Weights of a small transformer language model.
Size: 23 layers, 3 heads of 64, 12.2M parameters.
Architecture: RMSNorm before each block, learned and rotary positions, no biases in attention or MLP, untied embeddings, normalized queries and keys.
Training: a variant of SOAP for these matrices, 204M tokens, 3119 steps.
Each number is 50 + 10 x the weight over its row's rms, rounded and kept within 0 to 99. Layers, rows and columns count from 0. The size before them is the row's rms in percent of the matrix's.

# layer 9 attention key, 192x192, rms 0.161, rows 146-154, columns 0-191
093:37 39 53 53 37 45 57 67 35 48 48 68 51 51 46 65 51 51 36 53 63 18 55 30 50 47 58 35 50 21 44 52 37 51 44 52 36 51 75 48 52 43 38 65 49 59 44 39 60 57 58 47 44 59 55 56 67 52 50 69 42 49 60 54 65 43 54 52 49 53 55 62 52 69 50 46 40 72 38 53 49 58 45 50 60 50 56 60 36 44 49 53 42 57 29 49 50 50 58 47 37 62 60 52 69 45 36 41 36 51 56 53 58 43 49 37 69 47 65 62 51 24 56 58 36 52 33 51 52 37 43 58 66 39 36 54 61 44 54 47 60 53 31 68 44 59 54 54 41 52 55 70 59 51 52 62 37 48 51 50 46 57 52 44 36 37 55 58 61 46 55 47 59 52 49 60 60 65 51 62 46 48 59 61 33 44 42 48 62 63 53 48
093:55 40 37 54 50 60 45 33 45 37 50 59 58 38 61 61 64 55 41 54 43 43 50 65 43 42 50 48 51 61 61 49 54 25 58 57 70 36 57 58 41 65 49 41 50 44 59 44 47 53 28 47 60 61 35 41 21 40 49 87 55 47 44 41 81 32 34 53 41 64 57 57 48 52 44 55 64 65 47 46 60 59 48 52 57 36 38 47 54 44 29 45 48 37 53 68 46 35 45 49 37 42 51 44 42 55 36 39 39 67 46 50 56 41 59 36 47 59 61 34 65 54 38 44 44 44 65 41 41 56 44 41 44 62 62 43 58 27 47 35 54 44 59 52 48 53 52 44 52 60 44 37 48 36 58 48 53 44 48 61 51 44 41 38 36 66 53 42 50 42 62 59 52 63 47 47 60 57 49 45 46 50 42 59 60 48 43 52 59 53 48 50
095:78 67 65 39 50 47 38 44 50 46 59 37 46 42 51 55 64 59 32 42 41 45 55 60 53 38 55 55 55 43 59 37 56 33 41 60 58 37 33 49 53 64 61 48 39 51 37 53 47 48 35 48 45 44 38 40 57 36 54 40 60 44 57 64 51 44 55 44 38 51 63 55 42 30 47 54 65 43 70 31 55 67 48 47 53 39 48 52 55 50 63 48 57 67 43 31 52 52 58 47 53 50 46 64 67 40 41 30 58 35 53 75 58 48 53 41 50 45 43 40 38 39 39 50 52 44 54 52 78 56 61 46 55 50 48 43 59 56 38 49 33 49 56 22 45 45 49 52 41 52 38 59 60 50 46 37 60 40 48 28 44 47 29 49 37 42 47 49 51 34 35 46 56 60 38 46 64 62 46 45 42 63 52 58 50 40 39 56 55 42 61 36
098:45 48 33 55 58 45 60 58 33 43 58 63 50 48 50 40 51 43 35 42 38 37 34 54 48 53 41 52 42 51 64 48 54 64 60 49 47 46 57 43 51 43 62 50 32 56 46 47 45 41 61 62 64 50 35 62 59 39 72 39 44 57 66 22 52 54 58 58 61 48 62 62 41 48 44 44 70 44 54 41 60 48 40 38 28 47 42 64 62 61 65 64 55 51 27 67 28 39 55 47 48 49 47 43 45 62 51 59 47 49 56 50 44 47 49 59 40 39 63 57 57 47 45 48 38 50 52 62 59 56 48 53 45 51 48 36 48 61 59 51 30 56 58 46 29 56 38 71 47 52 41 68 53 45 44 46 63 36 65 39 49 50 55 44 50 60 33 67 44 49 76 60 62 27 54 39 55 38 62 49 58 55 41 50 41 45 66 46 51 39 38 56
101:47 70 50 51 61 40 45 62 39 37 45 55 58 46 55 41 37 49 65 41 53 59 49 60 53 35 45 57 49 57 48 48 39 34 44 63 52 56 44 47 50 43 46 22 50 59 42 49 59 55 60 44 64 43 67 41 49 55 29 51 52 78 67 45 44 59 39 52 45 58 41 56 36 56 54 54 48 62 50 42 45 56 37 39 55 44 47 43 48 45 62 51 62 49 50 53 32 55 59 42 52 52 57 54 48 38 45 63 51 45 32 58 57 65 38 70 52 31 50 43 78 47 57 42 32 50 59 64 42 25 69 41 41 51 65 57 46 65 46 36 51 54 35 66 55 37 44 65 43 49 57 62 50 53 32 42 38 58 38 61 31 55 50 37 57 61 46 47 37 38 52 48 45 36 66 41 42 62 48 56 50 50 64 35 41 33 39 59 54 51 42 57
097:57 46 52 55 61 62 38 53 66 44 55 78 50 26 60 52 50 60 74 55 73 33 49 62 51 61 41 35 42 52 47 49 68 52 52 55 51 58 52 62 65 38 64 58 39 60 77 50 48 41 57 54 47 29 51 47 53 48 57 55 44 48 40 40 58 43 46 60 34 45 53 48 47 33 52 37 49 46 42 38 54 50 37 68 39 47 45 35 53 63 63 47 45 59 22 41 66 63 53 51 40 40 51 43 60 41 48 41 53 47 48 45 41 43 73 50 54 50 53 56 56 42 42 56 63 46 57 61 58 49 40 59 27 47 40 39 69 55 57 36 45 62 48 54 47 51 43 45 55 57 58 38 48 48 43 55 30 35 38 59 52 63 54 44 40 59 56 34 45 49 50 50 43 59 42 45 47 65 55 46 69 38 48 26 59 41 43 54 54 49 36 45
105:58 47 58 66 60 61 38 61 59 46 60 56 52 52 25 55 49 55 53 55 43 48 41 41 48 55 43 55 58 55 58 44 48 49 33 49 42 57 55 62 54 42 38 46 57 41 49 50 42 62 50 40 32 40 45 48 45 47 51 70 47 51 38 42 56 46 55 63 59 28 43 53 47 46 41 51 67 54 51 58 60 55 47 62 49 67 53 37 39 36 68 54 52 48 62 52 58 50 50 59 58 63 61 42 40 40 75 38 40 68 67 46 34 33 50 47 49 42 48 38 51 54 66 61 64 42 45 45 63 44 59 68 51 61 39 67 26 60 72 48 47 42 62 41 48 51 64 36 59 35 40 46 55 38 59 79 66 66 57 64 63 49 41 66 55 43 43 50 54 47 48 59 43 65 40 41 32 58 63 62 49 61 44 49 52 54 57 63 60 57 65 51
110:37 37 52 52 65 63 39 47 39 54 41 62 42 48 53 62 36 52 57 46 46 47 49 43 48 46 34 39 52 44 46 44 34 47 50 49 55 40 54 50 40 44 60 57 28 65 75 51 65 46 48 48 76 54 75 61 40 60 50 50 43 42 52 44 48 40 59 62 52 52 32 55 43 28 50 47 44 55 37 44 50 39 22 40 32 40 59 58 57 46 46 37 47 66 41 47 63 65 55 47 42 52 46 50 58 55 43 60 59 40 32 26 60 45 42 53 29 61 62 69 53 61 39 37 55 58 57 46 41 42 57 63 38 50 50 27 49 32 56 55 63 56 56 61 35 39 71 44 45 47 55 45 61 59 35 48 53 61 48 63 49 52 59 49 60 46 54 48 35 58 49 55 54 43 65 62 64 57 64 50 50 53 52 58 60 58 63 50 44 48 45 38
104:42 54 37 36 58 45 41 44 31 45 43 58 51 53 73 40 41 56 40 50 48 54 57 61 40 34 45 54 59 36 47 38 38 77 38 58 52 54 45 41 57 57 47 56 52 46 62 51 73 39 58 66 58 41 51 54 45 68 57 36 41 64 43 60 41 38 54 52 34 53 63 58 30 42 53 61 61 54 53 50 62 50 43 53 44 43 62 48 65 62 59 56 43 54 64 64 55 61 45 55 50 49 40 54 44 56 45 63 41 59 58 39 45 77 45 58 51 59 41 48 48 44 67 52 46 51 51 70 50 42 55 55 58 53 65 56 59 49 47 37 49 53 59 54 51 32 44 52 31 39 57 59 62 58 51 69 56 47 50 42 34 58 48 34 53 56 42 65 41 59 31 48 59 41 60 58 50 51 54 32 47 74 46 48 46 36 69 43 30 44 26 68
# layer 9 attention query, 192x192, rms 0.171, rows 147-154, columns 0-191
122:41 41 57 58 53 47 49 44 48 45 63 47 47 42 56 47 50 34 52 46 56 42 55 49 53 41 50 51 38 62 41 53 49 55 61 54 44 52 47 50 39 41 50 43 62 59 41 49 65 40 38 41 43 50 54 53 69 55 51 64 47 55 47 58 52 40 69 40 55 56 53 40 70 39 64 54 50 34 41 32 57 40 54 53 46 67 31 42 52 44 39 45 55 68 62 62 65 57 36 67 43 50 55 48 48 62 62 60 51 48 41 52 60 50 53 43 45 27 54 69 45 58 55 37 56 47 57 61 31 41 41 50 49 57 48 44 53 47 29 50 32 64 48 35 53 51 37 47 45 43 46 61 63 48 23 41 45 55 72 54 59 37 55 74 21 59 41 75 40 60 47 60 36 46 41 57 71 59 57 38 37 58 54 43 53 64 60 37 34 49 65 47
097:60 49 55 55 75 48 47 42 50 54 35 44 60 53 59 65 55 42 64 74 43 46 72 40 38 35 59 42 42 49 28 44 51 44 47 43 39 28 43 75 49 58 41 49 38 47 38 58 62 65 32 48 68 62 43 75 36 53 55 38 49 44 62 38 53 45 43 45 60 45 43 61 62 39 53 41 44 49 56 40 59 45 45 45 58 56 70 47 53 42 48 55 52 66 51 42 54 51 44 26 56 61 31 32 44 52 56 53 53 54 38 53 59 47 51 47 57 37 47 45 47 61 62 60 50 39 55 49 50 62 37 42 56 52 44 49 63 62 57 54 50 68 48 46 56 42 47 41 53 46 62 21 69 29 45 55 49 58 49 47 61 63 63 44 41 54 64 62 59 42 49 50 54 60 49 49 39 68 57 50 55 30 61 63 60 47 44 46 48 59 37 54
107:51 46 51 66 44 49 61 29 61 53 52 52 32 38 50 69 58 49 51 38 29 48 50 64 43 51 45 32 54 49 57 43 46 49 54 42 45 51 37 45 49 40 40 39 49 41 40 43 53 48 63 61 40 54 50 67 39 81 49 49 57 39 54 51 37 45 46 49 55 57 54 50 41 56 47 65 59 49 42 43 58 44 48 32 38 42 41 53 45 24 44 47 49 60 55 58 65 49 57 59 50 43 43 66 54 51 47 50 43 47 32 39 46 44 53 42 52 58 49 46 46 35 29 52 40 57 41 37 42 41 55 62 37 30 50 35 60 53 56 46 56 52 43 43 60 60 50 57 37 50 33 49 62 45 45 36 46 21 57 56 27 34 62 48 56 43 64 49 34 45 88 38 51 46 39 62 66 61 44 46 63 47 53 51 50 54 37 58 49 49 61 66
102:49 71 69 47 46 53 47 36 50 48 53 43 50 39 59 42 36 36 44 59 41 55 63 53 61 52 46 47 52 44 46 49 74 33 55 49 58 50 41 46 55 54 55 51 52 42 43 47 60 50 55 58 49 68 30 23 41 58 62 25 67 72 54 69 30 60 28 46 42 49 50 43 49 52 66 50 53 45 55 37 85 61 47 44 53 48 61 59 54 54 29 50 47 46 52 37 55 48 50 58 31 58 54 61 54 67 54 56 46 56 40 63 53 49 72 44 45 62 74 33 58 50 60 50 66 51 65 43 37 60 42 36 56 40 55 32 44 53 40 56 53 56 47 54 48 44 46 67 55 65 49 40 62 48 57 56 51 52 58 50 60 58 48 43 34 46 34 60 45 50 37 35 65 53 54 61 54 48 52 55 43 55 54 52 42 49 50 50 48 46 35 37
116:55 63 60 58 62 50 46 52 38 45 36 53 57 42 45 47 55 54 48 53 45 49 48 53 70 60 56 32 46 41 48 38 29 33 35 68 50 76 65 54 55 45 61 60 42 64 53 50 33 44 54 52 47 69 58 48 23 41 59 65 49 41 56 63 57 47 53 62 46 52 48 51 55 60 52 49 40 57 51 54 45 57 43 49 46 39 52 68 45 45 66 48 34 55 34 50 37 46 45 54 57 47 57 43 53 56 47 59 57 67 52 45 49 40 33 51 60 34 29 48 74 59 27 62 49 68 42 37 36 44 38 53 53 34 63 36 49 39 42 47 63 39 55 64 58 42 61 54 60 57 50 39 57 58 63 40 52 43 65 50 42 39 43 69 48 47 52 45 47 46 50 51 60 40 47 44 39 50 70 34 38 54 49 43 51 48 31 66 55 58 46 74
105:55 55 50 65 42 53 46 43 47 63 36 64 63 60 47 48 65 55 43 26 49 31 43 49 48 62 48 43 53 46 57 61 51 34 47 63 46 62 55 66 36 56 55 55 37 45 56 56 39 50 47 25 57 63 70 48 39 44 59 75 44 65 65 45 41 66 43 49 49 38 48 49 46 50 50 56 34 60 51 59 46 45 83 46 46 30 38 57 41 48 59 45 41 39 52 49 35 36 52 48 56 41 52 58 53 41 49 56 60 46 46 45 30 49 57 54 73 46 61 50 50 38 46 64 34 48 43 54 39 61 56 53 50 55 49 36 55 51 52 67 43 67 48 56 43 48 66 51 64 51 45 45 37 49 34 52 66 34 38 43 47 58 37 65 55 40 47 37 70 48 53 64 42 26 37 47 50 48 58 37 43 44 48 46 43 66 45 55 57 56 35 41
100:56 55 52 46 26 40 36 52 44 53 75 57 55 48 53 60 43 32 55 45 77 52 56 30 52 38 63 47 40 40 53 50 63 52 49 56 44 53 61 54 47 35 39 50 53 58 17 50 39 57 54 48 49 45 26 38 52 47 63 51 56 35 46 61 31 39 50 52 42 28 43 62 53 56 62 58 43 58 57 49 45 66 60 66 53 68 69 56 48 50 53 44 39 57 51 43 57 60 35 52 47 51 42 56 29 46 59 57 50 44 48 24 58 55 47 44 34 47 62 47 40 67 60 36 43 39 57 47 63 41 61 56 35 43 38 39 56 47 44 66 40 59 59 57 48 64 54 58 36 51 57 49 42 33 51 42 53 72 55 51 49 38 53 48 53 56 65 43 59 50 60 39 54 64 51 45 55 48 47 56 49 72 65 39 44 55 49 47 63 56 56 60
104:48 43 53 23 37 52 73 58 38 55 66 47 35 66 62 59 39 58 48 56 54 52 75 53 39 56 56 49 41 59 53 56 58 56 54 55 38 61 58 60 44 57 62 69 55 42 56 63 44 47 46 53 44 28 55 68 40 52 36 60 51 29 46 47 54 46 42 65 47 27 56 68 39 47 39 48 49 59 32 37 45 39 43 54 41 49 65 47 58 60 47 45 48 58 64 65 50 41 51 33 48 47 39 40 74 36 49 45 57 36 58 40 31 51 39 44 55 76 42 52 39 42 47 60 50 24 54 49 45 47 41 44 62 52 53 54 56 58 73 47 61 48 43 46 57 45 55 50 49 65 40 37 40 58 38 51 48 49 44 47 62 41 30 46 58 58 49 45 62 49 56 58 61 50 58 44 52 56 45 51 42 52 35 75 52 46 47 49 52 42 44 56